From a checkpoint of a small transformer trained on Wikipedia: 2 heads of 32 (1 for keys and values).
Each number is 128 + 32 x the weight over the matrix's rms, rounded and kept within 0 to 255. Layers, rows and columns count from 0. Numbers have three digits each.

# layer 7 MLP up, 128x64, rms 0.162, rows 16-87, columns 0-63
117120114124154129108169138056097169183087065131123199135143132105123157080137132166177142135061138166155103165087130166147129157124176143132141118156150087147116167083127190115151142122169218
147124123165095100105166164163134082136120153116178147126143130138095089131132189124114221119092115146106105122072095133115150140149141052089154102179144114146072177103102124090094129089152114
142096108182126117092114174076102121100099092129126121123146121163140027081152130152096138156154176139114082121126112174150057156106123173115145138118145164136073131106109106098152125101069177
105136150104186130146098138082156140058185102132141151153083209138160145102117120117106144109139049147126119098112097157165070086136149150087105110112121076140099096173114145153153131130118094
099116142122164145092143098114023203193123127122084178177182121100091171165138115065161155141153139152095144148118124162162139127120156077175171146214118141136131152131139092139077120140116170
067202146109133185158109094164147162072140111137172168071127162136114136177127159130129066145142124155121118152114124171222083166063151165146125142131114139136084112138096148202155128177149111
125091145149127059113099081161163085099150183131141161114069087121164114139177151150140141144173188121150078099160189078121144133111123158089150159081151171096136161136114121128100070158115076
134077168122164108093125089097085129181120134129117130102181132118081105148149108120102145128101118151131180096164150123164157113122085109185121123178124114096155128113103116142173152070177206
117130115117133125134101108142064158186184153099113117172132133081074115120127137090110120147079115132086100110112107162193113157129080153118124058163135083176090162172186099173182087139079120
145137116130188126187139126123128136093113172073102143156115101120113156145134085085157116139150139155166069124089131160108107139171147202094128147169083075132123160099100146156156115093146166
131168176132135122113094077120142137075094163157109120112098069104118111106090099165148121101152090169102071141121133201194124101139151123106095139173198071114174151148169129134125130130120131
148126129102121110154145149092104129122166135107176087122070137109040121133153090136087101150078146180098119157151145114144182117125145080020120094197124101109098092120157108147115142116070117
161130085105180096168120101134196093130078152148178150165020121100141088138077086134141085159154144171148144096130123163121122092173087134112122115149180176141088177122139147109145157129144142
161145081117089150060143131123169120092118116162110162097118151109126137232151162141124079120150120091086143159114130083170128079155121120126171138172104139147104168098119146162190174153122124
090160116150134133148136167068123191141158176141127163080099129180159120153119081111136155095063119175185144164188127082131126135144124154098111091169198124106134120133095087138105152111184133
115119110139042104177119145081114154129143093102080169091187081091136107125099120092104159118112123152107155149105170096147119126060137190100145118091147124149106207160139145175123136096167134
127113079139099152143067092148138143113141074128108078114080175202171100110166133142111117107096075139121154128116162143168102118169096121150169084146194143117153122148116115166090111172198107
174165163133114158171104159188132115126152128089109119112114093103138114152134093142126187187174134100190122113145092125063093093140129143107159122148133192085181106109109109118117125125140156
167136185145153110095110154129090156129090155068180087130162094114095140187162166126116104150084195136128168096098091151104163158131143138178156193096056121156132132171145171100080143141070122
076094134123122135121130106162139137081123063111154089166111133071095064152117133151160137134148111086101109067152160103109112096137102143117107129129120174105126077154157111118072140156062196
124172098112138168088110121125079125169061092126146099124131152097117175148134135169105102138117129101060155120120063085129127118148131117118076133107151069135115100072146165108121118148098087
176075162118079105162119127170128091123161136130169140135132116125124130105107148091129128143139128172108060221178161129079155060075156038123121156173109155080131133072167121150123149146140188
140170098126151117137169118178137126093189170102161180142081110126104132135129163127100111120151143133133185153117166104128129101101126117198098116124117065174122098103117109179100111112192140
143117178152129106106093138127065130127156162171147140106159126183126164048086080145108108097102144105187102115106160119108120122143160083102160182167124140120152101151122139136165135107143169
126140143108113156159111130192164171104153122113064123122138149154032152127116141142114171178063121074181194117180145081101103120093108109166155138102144106118131128151091184141091148128097119
097085129124092154198097147140062146141181080124197118131128201158101102126166111108097150176091188140109153113134131152157147108141091138100128099124147136111147098109085119096106105207117125
102139124060112107156083123175122143119131048143120094095158178166107173150083133091159165163072081102136101148173115090159152114129093142136115076114156157114170116091151155163122077182108129
177117129140124139104186158121132164093108124130181169189160119157158128132051164114079054101114099117122111090076145171127133129155090118147125127093130132171132111167105164134164154114136174
131164105115099112126114112201089141147089080158083098138125115177134078115125121137120173093146088136136140140111119093156092137107098142162116176075137145115090093127084102078125126117150174
162094157158174143141180122045114091119191145152149093132117099144116206086141077150081095101115106133132142156116122178121099129105126098103162129179141114196185081112181150097155135128097106
066150067163138157094145136126131119130148151136154145152157154163123105090088148138104137101081166132160106080119119095089160127142138131117145113157121079093118163103173101178081166110135089
125120059155120089129095101086127131114089183118163149101163148196173105174095146136096090156046115163140156131095171100154115156165114118097160145135137151129116170135097100167117151156119091
121157189102092067126184127071078191159092106142181173102149164111162073116140107116116148124174118076144156136166178054106151067114074115128152140113142068151104212151122142120112140072115131
146118190114168167092106151183157102078143058108069149124115076151165114147186138125166118119177106145123141102163151120186125126090112148156118169131077064122090099119133129184109112117161145
142146146152126152115117081111132164119091092124139117141141125103129196143119134050178125150113151144139142152030137130119123119129191115116149180122202090161102141083149109135102059067118116
109138165117131143149071127166116188155112123110144117128084102125177152091169146108112089125137134132142100182161145156189113130173074120052079089147154121075078098075156124069192202164039091
157118109152132109170117122107134109075057100142170063113192125100107147134129177162099062091113124156155180166120153161185107166174137144129069131108120143143144072125122131143093112070086107
104155085162056118180140099143136080091152147106154107155098163117133077159079186137054183082107094075123140148098170168164086151151143120155118110067186159151175079105119137108093142118186157
081178121103113097148138118161130129118100108112115155174100108134135132112123154103082087123165059079131135137109125082173127190101104060228130156148088122100094159168112115098087153146122103
160072100153110175187142128146089113120144046114117093220094188106170132111150102165150117142113082116148088120119130105168157152116111091059115211122087102116128151117070141159122144112140114
149216137107130156117093077112132161117106130101127168114151129150129148170114147159092096132164126161154088160119131066088070140087118107139150175140140111155117142006163134098147117127122161
089140123185154098134121115084159146093119133172109173164128132139144119136128177087127081103138141147113148196111113139078176158096099167127177164133104119132131136075077106101107153108112178
170074103079156139161110131132187142150155186117165124100104062132206087058208149138137123120135140118161152097117129136079185098176128148187117143139124139139102178184089096077160169104160122
087099157153124138119155115131111069076159132116094111116100099170122135114141163187123113074169170091134128140135140096089134155131074135163112171111091098140079136046081161117086119062127160
154074130079166120152091192109125148082198096128100115135086112076116123072150149146050154166117160091090164081150112149170119133173167166110140115201161115144111026096147134150093147164072105
055187123126130127152133105099151154166075145163130098114106178152167128133110121099084130135094090117136130111142130139124164108096154120144105133088071100137164117119142090069171167167121153
099094152170137137162089109144129168107108118064128104137107099123135074143142096033113124143163156116155100160085099099120185141131121084164168157157069111089141156171118028150134186149134071
163135124096162141163142148019173175105134031114095154127169145141156142135159088104098102168117101130072186117159109128121015106107117150063141141151131134175126105163156147084166097096077124
146146152113084134113086113196105112179129110113105099153110118070095127140122121142078116184118111115199177182142131084183093117079180153134132133149138132117138100109168133145067126177103175
145115113131146071058172132103139140104127179133137139066121146133126128079141116112100194155079121150096113120110132097166165139140154115077118157160078126058152110096116139145141168152124149
158141101125193161135166168083120106107071170154132119106094137152126100070203109114145143148115101102125061133071123130107071184202109118085094158148161111161157075146124126152154117098116133
108147110089123138143150089112107136097092090130110135075133168105077098135057081071157151175135154095148091098161135138188129135078091164097153114152116136160153098148164167098158115133153084
190115109148123207157092134146079149173166102115154098146192119112133112156176161093114135137132120182092114105186147116067071133162172126141121103133127139128121068161129157168123158150129143
159101093189122145161121139051164138101179165140140085108081079155089199135120120135101131152155152128190139089115143201119090114127068141034113105156097101162149078126114171088176070162114176
136189135033160141171127113168122126113132091141118132096126150166108131132086047158109124145126137145159192095198124134134188137140130165144138118101152177122125078084120123136116122117147099
084082085131100148115079134163100128144130147140125115096082178178158122125174176168081056112155112127084131104189140077109080185174137082129130158147131135090092106134117133151115123189132127
133126141126082153170110077138172106134092177105109131155192089127157179174125122139136082171140118181140167136161121152110177124149149078124110140192111146149149116137076126163141114195159157
087178153100187103128106192100135156155109164115176140147089154070145092185148146079143131100196107149117073141122144120133070113141137136156153093178110138116115167141126158092159184101167156
119186156122113149123128142129076098104110160131155029114174077123140125125147142080193143121086141127119170110185159148143148151105208136132133167129122096133131137133134125132116085091108117
155106172136173164147142188089135150100151141157116108083124145208085180078139101142101104150174130175100118132144045117153074139101097129088113111080133126119124146106126110084144119154179136
127192161142076149145140077178074114105154157111147073145159080232104077126113087111163135108097141087107110154130138169110080150109151132191089136104109139130094199152103101085080140111086132
118150179065100158130111161100193128133094111126132133171079127078114145172085136136073119144072155122124087160092088138119167090154088136162160123161170103082196113126130210116119149090137091
190158108143130126105127134070126093106161120140092177125064118052112079113132154084125108129155134222121122132085149132178112139163202126138127112145145122114085180133141154102142099089113154
107182119136135084130104141070074143153188123119105109112120126091088124165113108171169120101122137124139089133092117155151141145107119073148094137085149162127051150155148109120105113118134171
146125175113138134129085151137137101163152148125157131076101049201158105096174153100136058156112141132108207119221118158093098105166127107217123106113117107105160141106146139095105149165167123
123089075147107110127103087133118127026129139129098147091105135107157194118132089132107125188119136125110137135136148098114099138096158137131145114114172082109137084178171125145139149180115057
146150081097118068153103102127149099121053118164141188128150093118134159178095176169101138189100146133154107179082133084104146110181162117108060119124078173122066159071080119123143178137139169
134134100125127130126099095121135094134175149087152130099201105111206117076159148133104100104075112107129175138169112093081103163111114121145073093144122172094132095090134132158100075158081082
111072115123168066131127125106098151166125162106101126144115170162110163145114091185127142118132121155132089089116155193128217090134106144159113118077100134115145129087032104149123140154128151
172145152127120142168066113156169116124139126157097141078087172186175091115177119096120116061164123149108137131144071109127080120143170073128139130143114139120100188179104066093139131087078154
066112098115152128168160116191141167169160105152091126075168093124095111151171139125120093105129159119122121092154135107162121160150113132145141124176093164031099120041138133135104205160062162
174148162133143115160105162172121127126152089110147119142120143158149128181206127081038150118150105124110141198075106181109130148141118094138099128099177139136053142133155155111166080130096136
# layer 7 MLP down (transposed), 128x64, rms 0.112, rows 16-86, columns 0-63
114161154118104135154109126131110126116182116108181154121209128099151145175177156098098131125071187120117191157155105151175113139141116109175104176121111138185149211122102134121111117127147176
111203121121122174128148165134107149123111110068156133131158143119136097098153153121128102154102056157088100126114103138178150101111147163110121160119169105126125122100090125146138102125144169
115140123131166120130082165105150141114165153099151097147108137070184135140080135094125114114249148161155139136152158114144137139101181137112119106145122125067169176082099154084176152117124217
103114141169112150150143120165091134167119135112135159160120079193143141200133118104154104162137194165124120138081101051085169166174125100133136144122151177154114134114127177163104102130115120
150112165130191093133124119135159127206119168171152134156108094100114157146117151156217137170087105132114179115107113086090197145157101115095098118053101136142105092119057211070113169139124178
106139067131134158134117084111134077138153094074138108159092103109099184148205135151031094127134110134070093125141107184219089131100160136115075128138174141104167129141110101096132162084159114
082199153136128103091150108123116142127127104085113180113128147172073132117118116115123116117121115141114110098136091193073107136109183144152069097143186111097104095153146084099204145075132159
115101168200192103129100149105116181102137176121082140108155154152150191089165107100149133140177176103114148108121143106079155174129129109179101116142127120092092139112148169109113142110103162
144066124140147172070140107118121151147077099146193101110147151134165139187178147090171133110135180115119099083072113112104115106102196136132149108108162157129162138094151145105151147215127127
115141110103128128117103148140111159137125111116113103133127110117121115100072108137160095139157113141077130218177126218152097155128101142093121150130105065183144091184111126167171119106124136
164087085115123098139126157117191114106147149117156120132118178109165094069189130095133156153159131137113143122129165218134073153171180135150157151096110152129163140090099108133150137125096153
120111148113130133128175144140103035192127136128132198163119182135163170109124100137177119133158136101123088155176128081051139128089121145094114131098138110129127110156124082135166171089160192
127180088135143180101141095096145090113121123117182130150132079096161115100088183136130124176109223103108161127127132066087186113186122100142131125132197174131077130079124175127154176143099161
170119167144125138115112143142132133135115132071124122133054149123160153113084067137165142155131142088130155059121071142189178139115100122170167170102134128110112178142100064062128130138133180
144159133106133114123202136097122095147121165146126067160131088114127093156186120163078188059044094178205115176184126156170168141157052112118120167130127131143079097127112063082132162109112125
137135134156123125163131141116161164096111146065137113163102159207105130165076100089150078131111103136119122120129001189150128154094167115153109165114118148102117174141144126111112157109145133
154106198141167105142104102171135131138103131170103130062100077126141111066132160109036115190086112148115124107112103091137112153124121156172081104101155123115127108151131146129127125154119156
116067103119069206151120160157141160088133141144088142106180141082173108131135104158127105151118143107140146177150127061084129073116105132138125131148173149165154082109097120151118141133090123
104146142120100162103142123126146105109150107151104167126131149159152125079116081123105134131165068124126102120101158132133161117205161109071131115150156089126128154090156103162144083109146111
083096160133132108118162092076115164128121091113171135146209144090110155168131143105141114091064111105148168103117122158034090113156120151097082104116162179114123131160121108106190081126070165
121120160159161106175173168142165114142172154094110125148165151127160103174106156117055121115131117156173141142186172127098148197155141135083175108091116203128154116179094159131101109124149141
106131103113148161122148126147138108116150167112182092164135114153173115105193099155172097148196190148132064134181118078167104171102053093146078170162109100101139105067142122152115118141111165
151095131142110140163094103111072098132160131126136115157102139081093111127096049151192120073088109146114151101169139114100116067067129105112039115112115149140128148117165176212097134114097152
169075125116118117152117100108109101118162099160108120073183108177151117102141141114083091064105097102217097145130143093127109102132157094106206203169142164148128147165099149154165152117139180
094139128137221132101139092102046159158128164116182126109137168098102073175192127149095096113120082158156136127128157074187136143123069132114199147097122139126063095136134151148095156128163101
146153152057109095089100174111134143130098107171215124097131106164107135140107095105129135133089117167113158156137112149177033120080102130153138133180072107106149088148162096129173140124141121
142090104123123155116065119124143110113098132191133108114130182105160166131142136152106161172112076110069145112068107249141188213173119161103154132151194101039146154112098174093138124141106096
121147165147120138082106150158145093089146087115178109140119083174127145114134113132102069151104078114129128089116141161141129109181060124164070104150136103146083092166144163173091116134087143
122073115131119101148134131119086086130127184186145130117173114058122134113094133124196141117141108173161140162142112072109145142094136124131160110115120185150119167128113126158114076127140074
123113081102137109181160119158129109078156103139095130147095072155203103145178108165136177148125073106123164165108148019130117155145169146205154105115126094164152097103160192152062133161090113
129121161104035101123138101148141132123135122133126116177125118106186168098110172131143120164119088158157118136130128127162113096113099153097130159154073150092106138126115211170120151117076119
128121153131112122153122155122100083131169103146165095159056182137069155111151092117125180079178136144100152197118068191130093085153100150122084158108164123178133096104152135114087113143138084
159127164082140159095124097129153156178120154139114123169173126100089122126150167132093085143164185111128155052089117171097142166164072101159128066139125199152124112144115133074147160061110181
105178128173179186109090077150082101092126162088073116091123180071127179096139157133144137157099121134144127131151103163160123137106122115100203153116154126113185078114089124127108142129150094
150116164125081228163092115105220139113125142116131118125132092118113139086171115100117080090111228157161156149089158132154111146117153116068122080116156135123135170042086112157146147090134112
126148149103118121145071135145191115104129120068128098116179153148136158184065105150189119172142130099134092122160129000104131160141190109162090132164197158150171123161099143160130100129105166
129141171162140158134141115130153128149120077065060165129123205101138126086111132094126183146118081143116098096137135129120091135073200187083140092189120126070106161127105103200140094157082103
108100102109185158074059113103070209141157111113152189067160096129131182082117104061100099187137183116131080073117074127135155155123136125107114099170095161146114136175133157141140145147087124
107136135115112112162076085089157139187169106094157099115092112126105094144183119199082135119112112148117134171137164168068137073187126143057114120110146090118116077123128086157137115130106054
113151179138158081076137157184184149095172121137154148103147151185080173121125156098140153153113144089110123133141163144135105089095162081177131132183117134105135138131161141169099151121190129
109129143124091155095097156167110106127156139086087172087130116182170102147094120070115085108139108143161160104152125224140136152117085180135136144120137175113147103107140110137104100112157159
179150112116170113086137130100109147155129134094134142108115104103089150107179187103075190171118182128154104130019196122115121118125144118142093100127143117141137055094139118207178134105073146
115112119085154089044142134134127172127169102142132160136176177130131156150102042065096136128103117166137143136200132158132139112082160103113124122143142083083152050123105185104109148196135089
120157134063103157140160091109089133077131149105112134121168093131144078136139115099176150093149163148176110127112110091138096104101101145144131152104119169171104149064073112169147083143054118
108089077115064089157122135097115082102153172137132056141176188101143118130120055134069067188109176141145117178133097065157152128143148145125145066109121153139112120142159212100123135195151152
170098119133124129138150153123098114128192127150178143129146090106153149151136101161143115093181107108130101124132127147151146173145107124133117162130110162119132095099075093135140087150149119
119183135167119088187136136111165160186099174159119115120188098150113090137088132145118069121134154131068122176126114096128155093150156099146186106126122087156163076170140177167123116095102182
111143094108126117104157069102095119138173162191180155104135163103173101097101199109126151146043178170126182160111104072120109130112102134103154177078099232232181114062117151198087127102143110
071110142107203128060171109095080114145063158156111102117100121105110166096125108145166120138142117109101051117118112118150139144079185143116079141125132034126144078118116091123119087151157163
130120152169096146072060146141115091130132131100090124095133162119071089176124113143135155125153135110103135141195135106158083151154172167141131122116110099092089158108120161105090141106155167
174128119128153131145134070149129128074116136099122134091061145124141163083136145162165147166112068115127135161168189080099056171175148141146158134117136094156135093116106146172126083140120132
121134131142145138066136130149144173153089125145156159082195166125100127146141132087129109183117097121091107136102105118142113145142211137083197118145188164137179125117122090137173116074139133
108118115148204156116098078144137124140148182093160126101141117092085087154169150118115104191066127162135075120094103129141122183164131104132132093105033137109144177132130097119138193146141102
200150153164121098173132124168173150113191094124109142144164151091135077100125144086118146113086088112093145150148126000075185083027137159142127183116147112121159149074090101133167111129145145
126113119158104108108099088097102126040126148112139102084162075103102120103140114148142116103126168119121116157088178110129138104110139121136109148106079091172085108075142180106107116115105152
135135129076185173115129159125121115122090142092135172117156147107205150142113101148114148125110048212122142149088106114170166138165146117109162136097116127066198108084083166156161148149098118
191139187166118111080089123161136131073113128111199124119162098138073133134131122099176136036157112159138088115178133087125150151159115064096127119148128163111112158113153104108193155122142169
139092080114153170146147057147169110142104114132133169122125093157072160115134123172115131127047114130158131104124086122123122132173095158133115086130113154151163076078141096164126117167142125
166152161154124116120155156167121145135135151116099099094158190143140191151160115152144164183093145142152155102127087079198124152116134064097166116161127099120125119094071112136095155140144158
080111158073151111153138172166158082126158114189123095129199157139082103121138101153137103135132105141123108103135118064106145080083134184157102071142113142157091130124126098100051143130208065
142174160076123156125080144103105164137083090059109127052122156141184160131194135130092039131175141172109077160132091120133126131085083121132112124138172154121157115123119148176126089131126164
090097166115159115208099093178121231103194120108137124162114157147117137078160063110128208114131107089113140140073135144110101159157142136139116117188182169146135141097156102147123152117142111
127069102079094096101108119111114124163170151168146133104137080141149160088105126100098148137161126114170168171093099094119102120044152166095059133118165074137149050137077088132085137114083103
112138151103086152126104128167152078096099137144108132169129145180141088088168113108141170122071136147124115144133115097106125093154150166147176097143107161110125171092161093149117101140156079
120095125179169129097139116105145072129138173119067119126105134186116135165156108124087127150062180164102121161129147164158118146119185151200117090095098087102133128126153117069140159119198105
097101109144122122087098099064087116165119154072130142120076113179146139123190091122077123134079130123145103176150181072135115134115136125157131134147149102152150077125108159120139121110056085
102133045111098202115129151070116125171181165102184143098118142125111155146162067070123089140185091118077114110106130160091081165093072082149172077154112119096132136134121213137209163180109143
182100126110121136136181093145092094102105154154075135133130162134109136112150159088139132115110165093125103104136127065184083082140140133182187216116129116220178097071136115176117129103117152
075139084124159214108161164162171149103140146139122121139170199134119120152076141160163153124130094101157149064140126084135137096142180158186159167084189144128147169131169116175117075140095170
096110145091150139130089085143157153166109104101141095107099140131126109149137088086141109163155114145108084141119119064076177219149114150060093135125143173139059152123137114166171127152145185
186149124121129158123178082212151086063162135094109171137097155126118085135096141111118135115150097087161140142097148135085169111204071090124113089084076090157171099133149092163101123146142121
# layer 7 MLP gate, 128x64, rms 0.168, rows 17-87, columns 0-63
058140178155097128094201166142092176118171087128144165106128160087086087150089122110113126136120096126095132088126160095122137085122128135121145128125153099156097181148183144145107111147135096
103150137126207115116079110171132172122124119150041096091136164073162120122099096144115137121141151130150188135148131137116117144130220080123076123105116124132124204080153152139127154123058138
062160132109175162102108130169152170166083171128132176127107166154140126190150154125112081108115144135117178180112143146123088077093118128126091070155127164100111081084130122167113116124085134
174044143141119159034126113166112130104129188091121120098127120154116136107141080113074133156184109169157157118159150171164103161141142113094201082205142107104142113034178088117188131160115130
117157163119131105138114159140070118139158129148127093099103086161134097092143132116184112141123121129071130120087201195118182156133163098179115131115093120137147135241125092121156134148136174
156149053118118157115066154151071112151129083139154132129160110123081122144113129094123140139125135174132108154136097099099172114148107133109137100149188123139140038118151061112183194096083159
150080159144123180130061174071127098146115202163142104133142160129178175171167122110115082114114137100088095156020162156129122170134190081137151144121140123110126140194128103109091110105132080
163102077154151130069163148137098109101125145175164120119122145176087162122109135133142152167119147176160115147189109135127088134150155168041149146228139150119161097102100146089132212122087099
146172108149166135077101163135190140133111119109092117131126119119115090079124107134140139144152124163079136189153140131124120148122107217132122125096148102182152125179119091149113183152176164
162140104156113103124105154134181107119116142133068122141176142071094147113168152131130172173130127151182168124079131151117109165133170101169129139119140140159151122097113159154085135132107182
135120116081147125156173132170104139133171100195202076120161117152154156167134115093153103096105104168126080167084133157111148123131125137103118140123120128145061150125107140070139139148090160
124174142108160065120119120090139166165073166163114104144128169161166176091111087129147149123152093085074119079102145144137079152133124149115159139125090150089185121109165114163213134058134115
115173104151140156104106117080219177115129145130177110100048143112126145096149098125101094154138099096085171177072229139187111135116205132130138107131084158155143121094063148084175146155162099
057113170105129129077061191125181090101075185159086111105125146107164119111174139187091128150134131153119104129182155133104168110136099133141195168101138147090151141066137068096068093072140123
097109130088099138119158136089144163104129103161109099166192126143148083132139084119150113136126107028113156152112131186102117134125096110124122114084069084185109156131104081092121125120181116
099078181155161152114125107100087124067153127138090151122104124067143112116117079141098123150104147138090162090197174114075131105178127119147126115138160176073091159171116078067168152120131149
181150158175135176087115123113076142103137132136188139096118125162139074096145146125168150134143091134107164109095144130129130079163164104148114058131078079120135139074121044167116159113149150
095118144095141114150122158191091146126107105153169131070156099108120175104116178126099120135092137135144112166161177086055120090096135135183120096109170180132118122118144111152091117139125185
150129189107124149155178122128137108103085101153068146091102150178112110085086133160086119161189098086122133160080134131178126127145107093127105141184159134112102148146140148078117227151125137
168073169130124115169107187142069173099071140204116135079174088117110141091092148098170075104143130127157110175171156126168174110168140193112122126158132082097192137073100181108223160140094176
123151145139176072126146132119181139115125109129083115081168130146158153149094120148145187152190180158160168132111166135157089140140198205125096059130112113086097207162104120127119110151107107
110149117052110148083124157172136176094186111113128057098188133147073143146162142068107147133126093141132154173111172133087118155171099129145122056132065125121090094139104095144142167133161129
121130201163096159119111135083162120130073083095150144114088085163158112111103095101104125097155120071117153121091156184091134117077136160104147130142133147150148181068183069101130088103187114
180129118092100113088097182152208095139159099137109159138190075134181123109070131111153155093127139115126123158096115122123093115132200129142075060175146123141127145100127096158154141088144133
116157100130168108049109134114162100103113168165098073069107126109103157122129102124156138144190154094126205146106135172146096076111167121199173035124116116161171096166158154093136182110117108
057118099122138083102131156118105143151203121163141092099150106125148113134113055159133162181186119102093154105127150166110159144151212124111116116138107136142157077161137136100190170124127064
046122121105151096124123156125154110099109180124095130062113102196121170092154122109137131092143134139087148138113121127125111154113087089098121133119122127100094114143136055127076147131158123
100182139088151078106146133169139185196125142148114095075214143169175078144126169101107147152070121072141137175170124113129145142072145121152173173082153115114125133100101089111077135132103123
178086078228112089147128120088119134132152145193091042062142117140105168129156120161145091114166120145130049133055141143114135194132100135122147095196135099119188133154129124085119144129177146
104115100077143106131045103156094167151145152119094183156117193114140137192125122184088066117134130136114105155118113154130140122139124090140213094140129140077152135109089090112068149144162152
143117102118164147128081151167167059076153152116118116122109192142142171120117164144111134175216106188062126139108111156155139111154147140076117174128105115136149099108113109120161130159047143
114106140117157097072095216165172089102133124112124082078102083175111147170114094098135098145097096158064162127080158144168129148183095125188199130192110133080110093158121121111112113164087112
134132199154196145103136163146100128139123175140106126109135103156113153107097185143136111124151164113169129105107150113106153123174085147103144125175134139114210139123160103109117151100055087
157191183134117163151143129105123138181138189129073126149137176175115162105127142143104133156118154093129192125113086123191136110158125179096116099153151189087127130132108101084167124125116194
130134113177099148125163197122095140093107136132045125121141109140125194143123102084132167150202151163091091085145090163155149130126126172116150079174118114127097117110148106078126150101112212
122103123093156152195096168071109150087130150153129079108095126108093113130196097144190089147131079147083107151079151180072127145159060091146118099138066069130121117118086129153149166157109144
109131167153189185108088158132144192127118193161082070151116194111142178070125121094115116144144159113114169086128100145121163135152154136117131072188065089116130122109157167091184218134080119
110103142101137154097076091160105196126101162137128173085182091138159158222116145112128148140146116096126115137146113101162126148172145121118112079165110127093161137112145170146139070120107149
123156139153117112092168111178166135136101126144142115055218125165153068148116202111111103121132092121104164182171126093143086140112111142185145072175115195154121139138142101120092134131122108
144160107093178129163071167156109147116142132129080119097168138113088189136214144144064102128147211121126153147140122140130099176110111107084145163162112130134182155172105126109152091180075145
147206115133104137106092156076106127115189190151121099138242079082131137125146124101117148121124140131125061130127135168113170160139111038146119101143113123126122107152160113102126185137120124
085124137083087104085113134118161145175134150130117103106088137117184144078161166112079122107216113123119142102174164119158150113098159103141120116123140165125178108137186154117155145200091103
095092116147145149153117181189107138068118088152138113112109133179123159158140109118111115126138109153117135119145137126144169103133167123184102104097128138073134163180135091132078117102129160
114136119161223166088118136128095172133117110120090108122105154100163104135151106089134194142132093129118142159098115173136206149126100093149138132154109092074154079120141125147151202072180197
139127158103111139148152121129072139108151083160135104108138163091152216180158112149154099119154107173165108154138148152111139127083103116146114130151159156106126083105103129122167172142095107
102097154104121164127121078123143159115114108180158094094105131113221198135127131132161099165142087087114138149152130174140194110098112095123146149113093141157156110118118091126171153149136177
080112131077176121104107170160161136115123158173115106052120113167079153143155095094096057156173179072146079078158167166123140102131179186128133125186087098109188085176136115072132187194123164
114176118106106118145104142130150079158128161125168140119150098123133135154151141109058164140132174121082168109098124145081191169131111109119086143131109192110156126125152089142134181145106070
050077162189155146127118098111121147145083120142136102176125132131057119106127153154134205136137110190092121083133150112126117129143142174106108131136124084117111057096106112102134137123129122
127165156107164115129108115154176051100110122115109122111115093119073176111091125159120114168127145100127132130124157148121108195161115127149152114146157057147131134111071087149132107101117141
077180131144151119049066149141144126127057167177163132159105203129145124059160148074035182171101115099128147112091157159114159164172164073192149080117147162172155093146177153145151177136107173
181128155120083103114127173088108081112069103206150132109110143129188123071149063105112119165174107115131119126053143142127188166146127137117113115122158079083154103158093116118150075083102154
065079093145144129157148164089150080130123134120119106131101152098107149179117176118127134189170148149069150140134088174135133098174155135109174086160110115170146167142095148108140118118159156
180142129079156132110174118157147123151125127134154140191138169130153183156147154100184142098150116130137108112150087128098125114145174098105157117090112142146111112135090074132140099145135152
158116185132166118118098110129174134171164072116156082095145094142169174141179102086087100125173190090134115168122169104102136108175139091087124065134127141137096188114206132122113125143108156
150146084111189134168106116132096124139086159148122101083136132107126111061135133067141113113117138055156087191096145163101101170156099182120149123114080143173073126122086091126170129130172180
042109121158205107108052130144151173125061107142115140145158126113126169118126118069139115167172168126111100059149122148115148121227100161122140090123150158069125115065153171136157139067136144
150098132082106114110150155135151120151148105130124132149153180099131173117111100156121112165185118091020092140178115162139076139213113125133179092127131087086193152113102117062107204148100102
153085098115157122115108141119156177105111159181174157122113145170166169107147104145128108097116106131073135089099162128140116146176101162142177148181132174062122160130162137151206128119116077
153138114084213134127083180176083137120141091122052059065143146161193150159167096065139088128226176126104143185187105197112109094103074072102129111153162181096140107165169113102127165127079174
132130161120161076131159168121105063126165155135099143102086104135138090176129087109105146120139177100094095170150212230137129097110144130130090073130119152130077121175093082108134119110131179
085121142143110110154071120109121082089126170139129166151113092118121150101154079127078122140098156156186138124098123133114081160112151134102105072138122049131173098107104149140112148090124097
054108126078107220140113128109123109136128108161095123158112087101143093133137125064119135137099157113118109106138111093131139127130130154112110128099073074145138174123089105163124155145172168
121152138165136155113082131142143169140129148070122159076156095093154141064143138134102156168092132224104132194136173104131129121146145091094180093123168083129130090147100100101156099113159114
151186182089104155165107175141140126137084137102085148083105095159146115109125172163111107124121033145145117151177135163091121181130126068053153088116128123156113124126138114122139087131174156
117127172187147108107134116133139155131127114095136110122108136137132144115142102100078129215152190127133111093112209169146078106207113163079122135122123100108154102132159120165141126132087070
083127166086070128120123170187128166101145118148133191132161086111109165159097165156101146125123123131152080177151135173123149089124142119132108100125154140098051157136115122146105123109166139
123083130109137114155150164068056160183108121184118096100056102142105134099134113141125055143161095097111188131137213180100130162117123100117113149129111134139139076087119087143144140090149140
122209102093096163171079158116111120094172097155155126104171098157154081177112120099116111151129181142116175122125137175086104134134130135130091124128095119121080131141193129131102189131109134
097138140083096084117054171124175172153122094200099126094121142119119135142134144119115112068126163137118073168094144135094107107070199116128135124100124185076113159097108106082096118171130153
125151129134179208123079166127155126112063121124132122116173077136105156148135080084109162131158135060120156137148118127085165164101080136148130165107116105134107160126181129101152111135111165